{
  "n_layer": 13,
  "d_model": 64,
  "n_head": 2,
  "n_kv_head": 2,
  "head_dim": 32,
  "d_mlp": 256,
  "vocab_size": 8192,
  "activation": "gelu",
  "norm": "layernorm",
  "norm_place": "pre",
  "norm_eps": 1e-06,
  "positions": "learned",
  "qk_norm": false,
  "attn_scale": 0.177,
  "bias": "none",
  "tie_embeddings": true,
  "parallel_block": false,
  "init": "normal",
  "init_std_qkv": 0.0956,
  "init_std_o": 0.0187,
  "init_std_up": 0.0956,
  "init_std_down": 0.00937,
  "optimizer": "muon_variant",
  "lr": 0.00355,
  "lr_mult_down": 3.0,
  "beta1": 0.95,
  "lr_head": 0.01,
  "grad_clip": 2.0,
  "warmup_steps": 200,
  "schedule": "wsd",
  "decay_fraction": 0.372,
  "decay_shape": "linear",
  "final_lr_fraction": 0.0,
  "batch_tokens": [8192, 16384, 24576],
  "seq_len": 1024,
  "doc_mask": true,
  "train_tokens": 146700000,
  "steps": 9289,
  "dataset": "wikipedia_en"
}
Each number is 128 + 32 x the weight over its row's rms, rounded and kept within 0 to 255. Layers, rows and columns count from 0. Numbers have three digits each. The size before them is the row's rms in percent of the matrix's.

# layer 9 MLP down (transposed), 256x64, rms 0.247, rows 51-157, columns 0-63
095:187144159069142086084185155174142120097185154132115140142156122084115069112104180146164152127174090105139124107104169100156142122092113170142123100169057105143101114098137155158128097135128061
139:099164119112123078078144054125071144198115117175114108127119135132134173136144123123178102141102091199111133137063130124111092105123207107143099126112172099122138150126148139156103203106166140
101:118121114075127146142169137107154188132091099101136107119115147067162148111198137132177090150168129148157152118097140086131090107085159127128039090109159162158183155065185155118134114115114119
101:103163167158128137136085169136138102097120135166141119109141053143090149110122122159072095094140122127112067140164190124105133133122154156107159075126128103092162141186129178111164114127194038
084:157152090148154130146136115155132118118138105114094112065097110087176068080102162094218092189152147135187173144108093095151086115125101110128089117148138187142159171096120098156148104124118165
117:117126111191130115131117128137133126117129115124104164071134128094100153170101132170095158140033105120123112156113181124156093175094161133071142184121085127104153155094175087088083175168175159
080:135171077115170106180101125122083095119150163104118163056148126169204104117132133125191099132138130075194166128153121093119060134082137116153131147128113183111115082103102136125118115160136180
092:148123144074129159167170159080085142107147096049116104126168121140174112132118137132170129076073135150147142152083085150088150160159112101142111169156135138062134168089055122119150146125174169
069:120140168122082106129165160161137130107141096137084172064066103128169102163132119166174160071176124133128135137149083067146125063140119170135165132180102092127121097139170161082162110080122100
084:138145096114120126125117163106152175152143071130125110124176106060196086098171158138199104154109122101160179110079071153109082088115141124127080128125100146149182156072121151113169117121151166
113:134163141212131126086126088122094126134117153127149084148140133108177166103156086122082112171140156085167146186063175143095119139076148198154084158082101153139108082137098126122101133095145148
112:148115115161152190145113163156117164192166114101118121156137161138091191158123141067139088153101142064119111177146126139105123079147103118134124104075084049187121113154118120145149131122083075
082:109154074092167138152158140200080146131161049140096133158133125094179136122081164092130110090148115078177178137112125143106088124118127108086139151143135172133143089118074158132170100153127198
103:123109068135115129155153112103116118156138084112058106138142171123171098113122147125162130098173197119136109127164109219147122144052181173100158097123096169074101183149114113096135111126124121
084:083097140093120104117120145180116100167119128055146115081109086112153085171161144115170106149102119096181112135063103166126204155105138113081137109136162187157110147110104157145089145151120192
080:122147067129135120129157106170177141130138149114086119145155132074213109057166152162206113142120107109179137125118082134106134046122139096158092112157127135136166125059103122112138123094126159
117:152112127117146181129112152089065183063101154141127089065136137137089177122186174097127076107139154095101116097141141116116129108177142120160123133148144142169164090158147076176074120174092105
108:131042125162126082100108128133129095161136135078172116141189147136095080176112138107182145099109108178141066122153081077143158126126154128137152137133139122106152167110171135057115140144095200
086:133153111147160083139140098150117198147121098120140069118076099140136070129132179186211141145126157148176155108082071142143127099143102124176103124139085161104120130163165090088133139112106066
104:185100145160110089128133121154120141126099128168197138111073121145131178122102113086095131169160083137099114084169130089120137153171105095072070163179191084093156126122090119180115141166108143
120:149168036186172130155165115104149096120097118111089174155134144090118117122124190119135156120114165175149125131140176091124143200155128106148082146124168105103105109114143135079127068106084076
078:168096072124191149157090131146124104122183168136109164130142138056123133088131169146207086151113105140166117109119095133096099111147116145159088124152175184161110126086085104102153060109106142
070:130074128124159109124131107088158154071189116121115175102065130114138090103150139120209149123091187161127134129085039122176129158134119166132145110168104133126114108134109177125151157062109106
099:131121098116134111066093097128175150145118080106079189092120113132107087110107162174125152186135100179119055170072155115147125090122129116166123119137090121143138166136198130115116136182148193
103:178127132161155166108104098136108137131137113162085109081114158118166123076071103157127131111176203123076116118160167131201169116119140104117115098098060131127114184107085134109120134194099167
084:065119127164146153136110117153126165122129058135093097031109131140150101098186118162171119122199126162157108158129144138149153105108121100091065153090138106126145153129146157113059155153145179
106:114074143150105137099118154123117101182171139133138157111106176111163160081182182073180097138114187119127065128072120129101095095146099152130083129091141148150089123130145135146161148140186056
111:142159113128064083141085115139101156117101194068101178141150156136155091114154088124133129054139137157156156096138080170187125155081128108066188093113117116146163149167133101142087143127147139
119:150116154159096135106113114117081088130129126147137161236091162109180158143107105050095097129143080166125164142155134156092064142145152126094097107072154119086149101131137110177146151159157132
077:155136072159160103148140120177152177129147090115153116088125171109162115114151173118189096107167129121214165083158073068114080119114149101135060135126127146093179139102092132096098131139125143
081:193192103108159150115078126063076128063111125137129110190169084121155151099098203155147097084150145115079120179108162160128141127083150148097139121123153108101162131102135150118149129146084147
081:173112139088155167087141106087108113130149131170151147134129124040114120110061118146214137088120173099146094126139157098150145101136125132170079142120131051159150116145158156087186139163121097
102:070140116097166137084144153101140207133109163148110105075169108118128113178193136127162167084126096177143138163153119134121103157083128141087110160180166136121093140081091066162110114099086130
119:106083205183106110132144098157123070114116149077168145139085172196173117131089089154088170183143164105064102092119150155141081170133128098113154103118113120162136128080115111158140126144116123
087:145169104099137091103069139169101092127172107152120154185139057095109146098077185119158122160186151103140121147111164163136118172160096098102085138097080163092138173139119153089167086114135102
109:131170089095111091125154166125103151102104162120118116152166054148156088142136077092108154152132139109056109153181205093101114080138154165149188127122180173136136136149122128146071129133086108
068:187138143098147104103160088143087107137173167111113080158087150143141085176128120122205118144164141125132177159155088077173084136108094153131173170140106067122105108166157112150126100067097111
108:098177106163102181100142142122147181100122052103133145086118153102117103179148127116221118147148158083167150094143108132137082170118090147090111130124118092167119157081144189122145105115136070
108:173089092144174111136166094148124060136178112095191150150113135137194153075070117093112137121145153140113148107166183192148123172124083137083075124117143162118104108107093132136149081099120145
082:106142087182165105160086098100125156116127101159105120105093129056175134092149118152179104156126138085204157134147154142100131142091119138139108101101089164172148152100141072129081124129165214
082:109132088106169161188115118148127146159151075070114100086076106106156077107138192120165120091182123133171116113135095151107124085165139140156082173173162188098172144129110093070122128123137137
081:128153077116140109168101091135143106117168124118100145160154117076196104130123201106237101160096146131173149116121069132116144136146108106126097108126096160103185131115100133067149115114141184
092:110106074195130091156161100107176165108046151165065150120133135148095135089102151138063114189145177154108142155153156119093134118092162096149120143103158159139122166096161117130075127095102121
119:136124120155110102162166090118151121169111176160160115072128148133146092085106136122158136118131147148055191123112124128159084157169113115078114152182147111087131115034080136184111180097152127
105:075153150211144140112106141114130151168095127132117100125091153090118039158161106092159148069115135088127097097178090115089137136107178132140098161123163076162146176115175158137155150134100165
081:140107159121106143125219118068122114154153161116102118138123167188145138173093130116134123081125148131175075190111108090127141136131102097146157170114153121159091138146165079078071098150073077
133:174186097179167147124144120098099145124132131142123106145150145104083112111096130083111122047153071147138230122122152140102077175163097107088139173129164126092152144108151128114100182138089116
097:074121104181168147143132123101132150146093078100115099075150138111134075091151093136124146104146167165133179099120076094107109091084182165083117126146178183116173167121131173106190124101113163
108:105137111078112124173102143195130159140106112171124087123153098145123103087109073155114128167160184095063212158124092111153106107141130111123104127100106158073162150118119197164187127127109102
074:115131113133170074150089117112112148120130153149170113130108112094177162083139165119145110120146167126172111145103094108126088069112098167088082086112102166109166147088093146182190125163134223
094:063159140079128129125061138093147106162159136091089160183121102114151112101085158178168212153101138111171116151123157163086125085103156079140136150065141146165112118119160126081134094145134117
092:130127089133146186135103136164099195123115102137094132096108131095199099070168135083154076138161138102176174092164067103156079116153142174109089112136123127077148156118115162170161095148109145
105:136115131094106129116074136123140098205158054155130074146137170133128088112158154135114128128211155115143119058148143184170125162090092133085101103172137096178167138110150134092114117096139160
069:132131125116117093105128127107108181126133142188082101110140146136134161156116150102200155091146104157136100117158110083128083123164089142163161166221128134100109109107178104157135152066097045
107:089120119102093180151138133106134076084116123139104083118202210137142134117156186075151110055113121119155149078116128106185118157139099192063101104156141153132123128139141165137134120167111132
094:144125094133110214142140126100149127110126108047163110111104156074105118114199129151132162126061169189132099175111087061140131165080111117128091136155124140168123143144117139156142146164075120
112:114112146138100125108146069113157151111096185175137155155122139100133235112142120142183112127069113143100132105157134101100127079102165104168152106147074083159174097124093106177113106183138103
090:122122133165081166196082080120135099103087089184133100094128148116104136114126127132108114151084118137175143114116138153146126143093101157073212093110196106179138144137120121120099103106189195
079:133100166092142136086153126127157155147174115158091109118141151077089067149107168130126137073152075085150130155131124075171129183119127162135145203165147140058139107148154121145166104105085067
107:123098151132152119108046126116165132103130083088166130166191168106132071099115081127121169104200166128126073154126125104124118128163122114151139166150175106109165147110154131198072150108081105
074:107151166153160169181055144153122082105147112140108172074140088092087145108126171133094108077136143134102100115182149114107137123135137138111121115134091079101194159165124198102188125141153077
145:175068125151148107146125146073157121196102067092127147085137124144091084128126198128192165118119137137124042120158132136126079133152112160099163174171088126119130146156087166124143086122133133
086:131184101125144109117071142114115130139189106088136116130135179108110088139161133103144111061171158087147147194132102166121066146140090091104145124210120107106140129134098199137169136086155090
079:109143149127116093149102154084154109112067138130192110146106086170124181169122119104121153160136163111140150105099065136127162150171112116168128133166148076103174162137127055191161063108084136
101:166157094130135108155086128100115154117117143197124119136085115064183184102113126171122152160099103156145179147134088073099140168150123167103103112110135097077166121080134113183088094143099193
096:127118092159138106181064153116090130150041172174122122169149082128129136073141130160110145184094202110083129123149113152122181090139127182150132130143098145092152133085103099158098123080143119
082:137134057083207081106161138144064098152122131122148093136155133108203145109114068108138133164157141079174174112099112078150116135152151093182133122145133093151132147132145130065176126133094124
085:164120141128155140136110121094070204081143155136080092130167132122187121082189130116141085160145168137175091047145126097132129123090138094125095140085143140140120147095171121109121093143157204
103:163126072095129135152101119126162171100098126173134120102098169126124176075138114114099152158086181109105141155130158148149141142187075168147132108118073167106168126081124135102150147150105019
120:155097114159110166142134175127088134111135132098123121083116174107142123185101144090127108173146089162127062182160165097146154118104092217164129142180134128149107139075111083129128055116084136
095:126168113113177137185110137190104151186115109158082103139076045167097162077094135164146132167125120102150167090169128147155092158126100141126134107158099140097118131122106111124085059168098159
088:126159184183141058114151129139147132130131187175163192167149120137103140116100152122167146095136163134173092142111116065119089118128113178152140072157103090108086142085117121061130097095079126
073:106134104164198091164070109149148140194082111113151133050114123081163133064190140104160124163110136133153118094124101146098137093137130154109089120073106182121173141135118181135117116121156167
127:112176151101083078132064142152109110097143140107125143192154122162125133129093102127104108151153059070143161128119101116087106130149136153126167128153203111220111120137087108176148094089130166
085:148149146140109091113143152132140098167148185116182139139156149087124139141114092098139114126041095093193104090080081115103150056080112142121082139114153138135148156129122125134153165098196191
075:139164089125156123186100104149130165117171116146146110058093167085154107088154204149203121129097151114162120161145078091109091091116138140134073112100118138120166155104132114104139117153070190
099:098189105093148108142056128105127108135130107097121134153116104096157118156044185133101177086187162181153135162114129152142124183122094138106151138148109134107101117186121123052185109111111124
108:128139118131145124121070154025138086121151125085095114134129139114131136156206114151088186123150099122140165155103098158157129097119166138174157076056121114156129073155103086135158132150143177
089:177134115147169168102081109131157196137166139142099091094133078116142112223126127101154115127111183088128138095101138150170120072196096142105129152138136132119119096107121136140076133134096048
105:173095101126143152131122091089115143100143175211110202151136111152138167098151140128153160148149175167078074098104145093157146097142113055120144130083132116142136120088093156063098158148093112
091:090138197135117095122111105186111102151073142081158160160114134123122111102125095115109157069114112156148134192080165205122095147168121110161146139109141135102106106152089202124168157094117074
095:179138180152114134085114130173081055086106193103132080184121158141153147109130085106142101176100103097091161139087116138156181110177125138117147114092100094153164108103163125091188122130106131
098:135143129124177152109083155110115103141184071079118134108127162124143103134169150074162159096161147073187121096115082155170142081074125083113130162151119175164168177101126097122128175129088082
080:115119065126198080101134141179112179111183139160116118102087132067212145100166161109167101143148150082175163131125131120126101087144111125094098149122093153096165156062125160118117099131120131
105:110129115152110120113077124120111154108103150147152122186118106126128191141093154123119164162122104129167043052158109098175097112166091163177114166167120100125185152089088139185118125110080159
079:111079102109120148094170067148130091099189182183130164157076093146112078110117124119110147089135192072132204113143114124136150146093155112172120155172135158134075114120101135138126165154172118
103:085151135087122120181106142135107111084143127071126117123163123104126062170142169146133106100166100137082127103077077159181145134156201103136140081115106114171161126192188090105148161147111158
088:149143155071124136091116093112113127150128158160119145175111102049105132144130110118188147139109201118204131180074145106115159081160100077140101136104102170109150151118087134092188105168132147
077:084082119091076153193116095074106130132094100141129113092181168194105164145117134102082096105163126094105108147131154184124115110165099105124143184153101105105192177106159143133173118157155107
074:099170154113145093117117121126088098121141131206155122163156118135133147175095102130124148159123117149170128093097091107131081097187085036139122082138118135085135122161128133184140198056113132
080:213076117131103094120137082151138153140112065115097129106135130147170111130086126102158137126148139154083162171115119093144181217085106141114136153202139094118161144135130113158107109081106070
089:096114101075090145082196116119137144150108129102126142120177146152143139169127121147108135122088055082082161086166132111056161120182133080194136091145093105118131114127135124156159160168178167
099:133091057137137156131143190165142166138141127106102075129094175100089098115130177101153087135089137062118124137197173137155145138060147180110117123169104107121142138119090122159081157186133116
113:056095142125114081132117126198141116173165129125107109112131132137083090139107125107114114093144131123083047108173087160150152143138157077132096146119094150121147164144150155107166179146137230
126:157148199086133157113147128146081110119137181123139134150118125074068154134133140116123139096081097106152075082122169113118203069098110123155091186157186120124151125130128202152110134086110114
104:140112162117088142148044145132098119087144150108148192121103153143156109116148095128106111165138070137145144085092083162187073105111162187058177108103154158118133157146140120168089128112122177
114:138113184118133073136176095174171084149122134144138082119117182139152128122126067116107129112119049145132129197101111061145066126134113133124106098127135156079184116076138124130179143160152170
114:158070127102151125116160103094091195134168108176118132099107125131200207131135170105158064114162129115075125133123146133113079158126146150138096096153147188091101097134155091183114118132110084
079:160133071124185122128109109153156166141128118118092119077167134086171121082154160112189112161120160101202163124129136113097051087120077164145112105134112173128150195082090112116138128118105166
072:218109131140168159069089099111111179122155158148084113082099175088117122113119143092154136134130176128115155144109124061185137120099135142153177103101091094122108123184161140127181154117099077
109:145099110192137133136076095110112120071137041119175118124135192143129136111175148109186087144137171156163066136151125084153119090117157125122092125097128087186126148133157117171112185137100098
098:048139114154151123088121170128146112154087160094083158147176143127123083172096123081168131124119096149087078147104132147167179194140106121074169146082142103161093150142101095175101155159110100
115:128119167068163141139181056109115095107133120106154146142146120077108075129123138112181134103114089180141152134136164119168137187094111160081086165180135127083174132070144117160097130176129079
074:186121161097080139084166102106093121130151156178078166134135107122118115119120176087089173121188188130072149145131175043170158140108141103143104155159112098140148128142132150077117119097103085
113:091108145084095120181126126139052092121089093175169141167118079134146181141179179146105143191124141085062107144117108082096153165155106102128121109099113116148122137178122111163151169173127095
105:120093160133080123106096098137160189122138166119082152134147127121158139107157122128154102100138038108140159102078126173127079115141138118145171130123175204073042125151094125127156166152167129
106:125120121123167129200147145158135142127134062129179097116119107129143093125152118064187126067138187154173087084173137137104094055161112154146083128137112142148133134066143095152139092164138084
# layer 9 MLP up, 256x64, rms 0.168, rows 52-158, columns 0-63
116:101135163165158118115106074122161188111122149138087093127116064122116103173183155133111115072109162148061146100134131194123150135108186106107155133065147120127112159125107182096109187108175147
101:123090109128079112134145111184138162172119116077133179140138096149122118136103080109124115095141209143166130137149168154163088109084146162153068140066107080165152113168143150102157181117088073
095:164077114116110177120177082116086169126103140153109138190106175132132144165124149083186180122113147056142132111104093143164138136116087096134137199157133112163097111101099103128063148153074121
080:206140136167147117155124099126147109173109097132152119133169146123122106116134139118134136127064124177034089171128186129111107122122149130146121065210130147113183063094118108139106150112101085
116:111126166076198116119155145072210096160145077105154167070123138158119098119132102150090151108159144150172080155144135111093104059119153075185142126119127110139116147134149161113161178143115099
082:078132118154087100174033121046099144166198125188119141153128108170126163098182077142145098101145126154108161157124134081158157155091130140132111132106109095170091133103130126130096160142131106
094:120136097182090177126111139129091195125173122100142174071122097110070145127115158189154118138121128127125138156130161149169179084138175120144060124096110040130117137153121098108144119138189095
081:064158126114129201125126159136144092134139173168146125107169174130113125101089129094082124192158156137142112091148140144099104106072101092135115077089175153078187119127133094170062110146162113
092:061148143097204148184107095187127107082095131106142119107103076198150091149137122098144143123124076157149102122119173142142084180100086172117107082141138129179089133178105127123131112118151160
103:078123171071118119101119121127133112180113162133117160122100142085110169149150097137139155164068141142187085235095130071137150047159146115147139123104148128125107137129096160133141159135157076
112:070136121139144129149146148161193151082174110173106115113140122106127115127124106105074089013095117148132142120112132080107064146124169160134163167146170131089118172145156133169113105097178116
088:142118107094225140090097132163120138149111110152110143115093118149128117183198029163109102132134149163134117131112088108079110152101088160128138138092137092172084179154122106172129105112172122
108:087170141190115133161113144132127132122133095126109123119123144112169137141177087166107165056201123149045061092159122155097144102090180108119124171094104158106148095138146131075158112122144085
092:220145140091074156121084145114138153074166114185131128126183123186107136132138117158145109109166101101115106097133137088150064138087145108101181154180138081136170134125147112079087139092155131
090:169128147136067144136145161067158119171143097118164174107110150088124132094163092140105128149213177088086120107158116168172134105089176102145141147102147048116126084136108142119106124135107064
112:139132158209114129110064124048147065157128108142132158119147120106115131161165103166143148109088086165129083133184150117121059206143109140081108145123124098133150138142111176148115111076110144
108:069142093082138136089123148137161169063150170202129093064167116159127118118153151134062096135087154150083121121111118154103156132117141140089142112155122207134106133152103149087147195105147116
094:136123112162112114112167196172083114108141206096152091135173092175097145065149156120102143121104106152210114108128140158131095150153139114101102081156074112125089135134184119105182110093114112
108:117123171078104129178120081101136141159138123096096163111081100155139113096156103124137122103167085153138129145120138144138181074110205153180108120100076079134131107134208133155084151169187098
111:042126176158163129178138144071100134075124157177162143145109127147098194072107060161109177141156161175111141154164115140104145087114096145117103112114116124077116152105147123090139089152128106
087:136060116155169080055136139196164103092125155133102124152123184120070142118111139166086152137142083118105099194093107161106136079128155191157168134121147122144136120102193115109150108108153105
082:075216160101149150078116144108152109129085189131168099125204142074122170114106108153117109137161128114126082100142137190141094119140157105055144157127081138112126068145136106137144154151157134
112:118189174143117112081069179143081136133128085133157181164149128129090127154120178137168111071198117156100116044080143138096072106119119123080122142111092141156139105133140143168156145114154116
097:145145116135148106120131129141165087126128078105108161126199078175132128123112078117156107132059094185123119137120151070138153129211133122133128148184209114099167087140142165147087082133123096
098:221153104132090140048134118104131121105132129182128124176150096130165135123105087115079123159132110145121113135119170148157066104157128135123208103127111180067135148135112178141132113056135148
129:139104182093208102113119181081195128116149104073135082101089092106073111099130126158087108126158157134131169115155168181156087130149134110211139150132138119106159151100123134105091095154129115
112:129148165106128108177075155149119103071156069152138145146103090184068063167125146133131092162184101166082120096134098159078092114116141140149071151118123126144135169095160113145163181127165110
118:116121152075148086156117103089179122166147109184138108171157080147135115092142131052119153110139121150114134120136177170195090029123119181139131154127093115120146136164127110106149133157195116
082:105099174136133137139055112093083175128122110136149131186120165166120116107135120109132141100152116093134142155166143114077155199099147144134070141165142154101094182174161055098078093112157083
096:145076123150160150087103133167142110184114102118078115162089146121098161124116098137099101107129108138162108158168107087195165156095134139101105165126141157048124115163165122103135112236157107
086:120076115106136169112130102083056089133126136127102148117158129175175169105218165105100107160119098121128127049142147164120093169138115114105138090104095118150127169160148140147067147105192111
109:135170118117084142114130140239141102085043113098096141078123138138086130081122131142135137133137127158134152108179124151168165129169174160127137103111079130150141102107164136107145109070171068
104:095093161134127123162150143155112103128141137162105127072154109171101124130145100178153079135129179088069156182047146129179109152189131139146137075100155101102158157113128162135115087156149056
095:166090192147096153069158116111135126131128127141192138066084168170091131173163128175145122110117114131156080044136089162077126090131148108126121098172137133112112116135079135135160153167180150
105:130096194142092176157082148198110114057136141159175130111079129123087117138159178160126127122084064108209103094144077142143140123129128137122092107156148092142134116138157178086132146107160126
080:110163115118121156094101146153153069142127131130163051153158108169118225119104123112139169130129155080150106141147125110094087087100191172142077089119157109087084171157108140123109187110125133
110:135122096149128115041156165085124135147144139131173155151155122074149190118148156150059088140151132182172099160142092103120188149127187122084153078113114112102172126128134104107139079123106079
111:139110126138134101148133133088145147127153166088096059082096166116117131156173155132076070111166094137162103123186168073144044139138145117131152093094191136121154102180159116098122164150153165
095:094118143143089155091129149194140090094152162130098105167136081098123127113102243095167141111117059132122082126076145175122101127100147157093114101171168134099135110149162124100166118164132145
098:110097131115149121085123169139104122113163084155160103131149125124147125150117139146138118155177135144141118134136118133110115231134189161098175097099084010123141135098073168145149063135125122
087:079189138100140126181126131069099163148170115089128054182093096126137140125132114099124093164140108112140170119177184111162145130165087141171097136126109159085101130136095142126110195154174076
102:118119154200126106095087140122113174165139143087105083133186128113109135113200167070106068076124109134110120127112115072125115162149141104091129144178142117131154059151163171108168144158185130
126:103146136130111131147114136179113135133085126163073018117085132170104131144174116123099071102130126166070153086149128129115057184116147114148141120186160115117147123112122176155135184153146096
102:137114119134190130096108096136106133138188127120094175119181148136107113135126155081070172060098116177147101176206113158148108099176140135077120079105148147152155091152142146136177096092161122
078:126187127145215104087093163156131174115128167112133150126149133159121111149164115112123095135108096150070095079131128156145132140120194147086062139127109087061147070123150117111092180180125115
128:142148126061116132193101087129143121138117158141135143097123138183137124106116183089114101058166085163101149095173135086075120113184191123089143114162096123115092080176124140168143142150176105
103:109137131146173076123155110106174104130154066156141170169182094129111127077170140160074123153134162135082101144171077153124079135115111148093093082074143116149127129145080165200174151109128147
120:123169115137112173207087152182141140189137124104085115101142097133086143169146160137123116098146079147068156058146104131094124108133095174098104164151120097143088069142126161159179104156122097
082:169141157102118146098118109182128141095137115129137096171146146145122122179136130083107159189127089161164067087129107088136133173135131117143212147179165067089120119133083143038144101125124119
103:160198148130145114133098132089155131119143068179161087145124133124104147158130130107078040079174166176092132117126102149181089124137123142135186130097103101172084110148109155197132147090132140
099:130217111147140089180127120099111081107188131107173062063102121181124119098119158111146152136100094138169113131126160152155191103139134132139158138119122168138123105122083090066106124159179089
114:141167113045195166156094130090092105052169130178157132099125109126112176140153157086108080081121127144127111130128091080166119095139194160099159117139152126157086125163137106138114125151178137
084:083128134171187189108128072108133144139166174135136129134132132130114105076123098186134109128090094080179088093168188112159147113118115089102134135082174125122154103150104112193182085083136121
111:111112138107150161120146150096149120042125129103190150106121129114098124084110236152087086148078128166085100155143134164097112137117195189094137132165133178096122125129141140132131137153086099
100:121104148173116081120100132131144171178108103099102120128210145138083086101144146182128100123137167165149124097143121152091154084071187082162119167161158061153139115151148134110111116074177096
103:137173114124163045133135194060199084101188102178109118120100109156119144139128106117131121094179092168134098129124142190142091151191118081129111125108120079137129120178120173124124125131132145
105:187142187044127102116066136154149114122159097188167116131142102138115157113107168116153062123098140102096128100145174105124121094184081113161150164196117066113155155127126131147145150102123107
084:101094188172123112139170062114110110148213103199146123113159083083109098127172140137104105141079091109204143122132174092097129133129115108116159141116122117135159147148119107171174118163096088
102:110115120196123148104101121136130079125152146140146134077040119114103202188099159106090090110126089180117189144140183160180093098143106145100130111130121137105143119142134138080182152103158156
072:129120148158084122078199104086113168115102175134094157175145172123102138141119075104138156134126109042146148114095098145140143142122109123191182139137173128181085118096096114174070157099111133
124:150191095136150166103122138135178116151133071127094096097113107175078153125153121131116137125144133184120109137102177172117089164086095123095168186176138135102072187100106118113066134116159069
090:181150150092212140108133153135115130098115098101063099128128100179140110110147216082119091156141100097102124132126171069114140131140174157135134174073098134121104162166146119086114154100159083
088:115124161137145128175145151085085158179107126155114224075085096124171117077154080173084137093164104133129124065156114121121150111094162176104173100118149124106100133137138138132195114103093118
106:116174124105173186194145120161099112119159085150119106090132059177136088151136151074156154126133147125091091097082129190140142110154150090088130124103160087126158107136055139104139169156175105
101:103104163110146120115166134116176115111200106115167158079122124128145132158157131125156155064210042138163093135130140143091159088080134130068091130091184121145151136170156118123094091105134136
088:173128154148113116098116131149126076130133122152103167102157087107105151113114146186092124061086204117108121137125146209140134120163122106115139099119063109118096079134067118197115161156157178
095:131136170163114120132137160132167138089159072134150080156151168092062106162095090144173142149110113125167135159151166191103170167129095103119087108141088099044153115113082154122171132149163088
112:155144117149096109178101140112147101151162083151120156115121088188093099099083084120137139098143081108095131114107118223158185092127105123098147139163092083098169152196134146116117136075175147
104:125131171142083104121124146116093132162190105120086139140079132047110152124100132120110119064149098124195107168155165068151099123173123134097107117171152124127153119204133150112180162085176127
110:125157111173109117038106146090139051096113110118154099118126123127145093161168110117130065156180097166151099157080159103158125191083186161144171064118141112162149117123167130130119135122126125
087:110136175183140137167132125102112168129168139107108174087155084137130154066201045158135081094075138106075078119154120100158117114160141183147141148100084114127129100089160131149140109156100114
084:077110155115118094131116147129164173128165137150064158129114119131104099182092166081161146118108179098070130152167104099132136082156136154174167148128100076159128097177193092125131166072118082
113:131088079146147161125162094135158115171146170077129134064137113165130149151108112182108165126125154223084096147120163164102166050125122147121118107072116077085161131098163147146136137127137093
094:125135145177059176058112181155105149146072105164091152119142109150144147099147134126094087166092119094095161098174122125100048146079117154098183103167109169135149105163131140094151105147139136
095:130086112135192166125124139106193133199087083155107134180188112166145047104168096142124137162123130159106094127095146160129105173111084169140107099180108111112094140129118154106144098097174115
095:104144118124153091134118179141127192074134096180158169143137078124145089070141146150122123090139105135107132101090158117079093066184182153126146180123106129126080126097170150075155124155174084
111:079164175118142113136121213132119133119103100178115151151105116102130125172129110096101172086149172114140127102129099192165102119148152170069125134123066174074121101121097158082165086111169089
087:107077130086094117135144155173019106085151094154141199090140113095152141104164174153112129129153081186126091138170138123112160139132101145152149111134146136155093172145092125175119164083135093
102:076064154161108149129113106121136156070154096122105106124136098084130202133139068175136092116092095124166120125225144167147133115182122155107098193189126099132137149133121166124112133134134101
089:139111099169149153117123137149175105107171118130149120135145141155090183203128129136106072116120137138100109114136133181151210201111109122080097136110126135146033084137121088126095126063135113
091:159127108149169149081079186086108148132024127105105157138160132106104094103073156146088122123156097136118138089149169137135132130088172184161171101099118142176127096161114159090147149174167134
094:110117126108088069145118113165171112121123170161159159147073162107099129135081117143124138106105085169105150194157152113146109152186155152074124072161190091098104159142115130184136068102104092
095:161134102113061113121162074174097149121158198067133134109098103145111172133126126110101133136086110131109101071133107130110128048172083168115170158109138135143137116152170128167140202124187127
105:060122154137130146181114127191123150096160109136112064221147104099078156139146146119131059109148138095093113146138149123080077145133092135135110183160135121088090137140160111112189148135138090
081:084170165181153107148144217106108133145096147097096143131127157114125160110135091115108093128165128143097085099121131151174123127106187178138126099119087074187103188124154132040128146111150142
106:133188160145187065088098154105156137103098141160195113120080132187151104170156063139090131132086118179159095116144113145078135052115112139124117138107121138092114143153142137096177160105164135
089:033158103156126154137154138136082164135135104108146160177098101193121109123132121106103094167160119131171144125112096163139153099134189145092140143081104104081067159162095177148183110098143090
082:164161179103142156103134187169156147134182176092170121179097094066126121143115153102136133139122120126197085121127136120111150117090117152086098115075142169169089069144115124138036133137110122
087:138135117113100098085092156125116107131100130085137158092116089104103100129156093128140115075126162131104071151186132122168144147128143234111142211154145151115118163150091204140168091097131142
079:168143116153096173144127139141106118147207140141169120148126119164082132148154167043080131148091121161118162159081121143117109112112163120168101056111068135101127157159148164120077065134099098
093:150136102173149108136088108114080097148180132139176128127078102135116156080156117081158111131151118193183086173075125128185144091093120128081099156148134121183116135151115136123109195064125085
094:124177167076104107172123121132101157114140128161177168136139071112096154133118093135111155078121146177141115110121052165124145146166170143161093116047177038130123127133160114159156141092124128
116:145132121110149159125127120088095118071153097160158110098121114155135154081170162127121144157151083130123134158106105113152167065163140197070198091145140085084132126151097131214074091125146113
102:141200200128147156125098124119108101068166092159119166041085128124130146118153099108125145105102114161108107184106142159098109138126135120095091148118141106154163142123169167108199204120158114
117:130168109123135156127101167114154178145126115165074102124162062082111184138123092137107143182122189149124138144108185112199112118088094151110115142133103157089100137131092160150091057124129059
112:138107103112134166137097154177148183142183081099161103093143072185075121094159163162111124141126156159091110089078110137104129088075096172109158181114139104184121135114110108099159173144149083
114:145147093128110162107071121099120099119095100144131129099156064133161160198119176151106149147080119155099116114133155138146103091089071095141174105176165107162105135136107194161203093124172101
094:101137061161166116153128157105180077138138061166114124152083081146151092131163096128142085150189088150072139149136152131143092159128169126094184129133136099178106113146126157187072114107105112
080:045125155143066175131112107135155132120113141130099128153128112185161148137136132126069071154161175145161115166167115135096077089153134135111117136142164162153168077135057122107053083118130146
114:150113156119142087118134184142146178086166104069132118091141097088126125191107120151048090120171131104145154133157143144129111080117098127168160125168045139122194172136097144132121108156163085
090:066134115132166126091122136136101164120151141145023137138110119115084111138185142101172082149164200128135128127122137097111212069099129203132132100120104096145141115128158157123088133138159114
118:191087185109198147154114203130099156126142074131172167067098122160107120107115139147052107121128108155178127118143110140143116144091163131126085154174124140095081124151105157092111143075146128
078:094111127118134170146130143144155128147072228101114128162106084113140125110103143174104080116116189101166072136136141080150085141055154134141105152134140110107164123133064088178142126111162082
113:067114144140094128200106110167142151073132127134090166138147114147084168130131145171135114120142089117092141088172094118071157067139142081139116074132068098117139163163168099153147130190180127
106:142201090152161115162135142134132161086163160165120120033105160176081163143123135121092083089145127158098144166195138065164178163094131145104114145107098144130112109126144115119108113096135073
117:099079155104163112142110141088191181092138119153103134122101111151124128090122121140103092038177164145085163124148170170094136129112141162150110103108050139207111154152166121176129101143116124
108:134140155106108120124104169126162160195109074118148069082128109159115105114151066163115071168140171142120140133058122160161103121160145183113141119137156163083134130169062108196118123139129083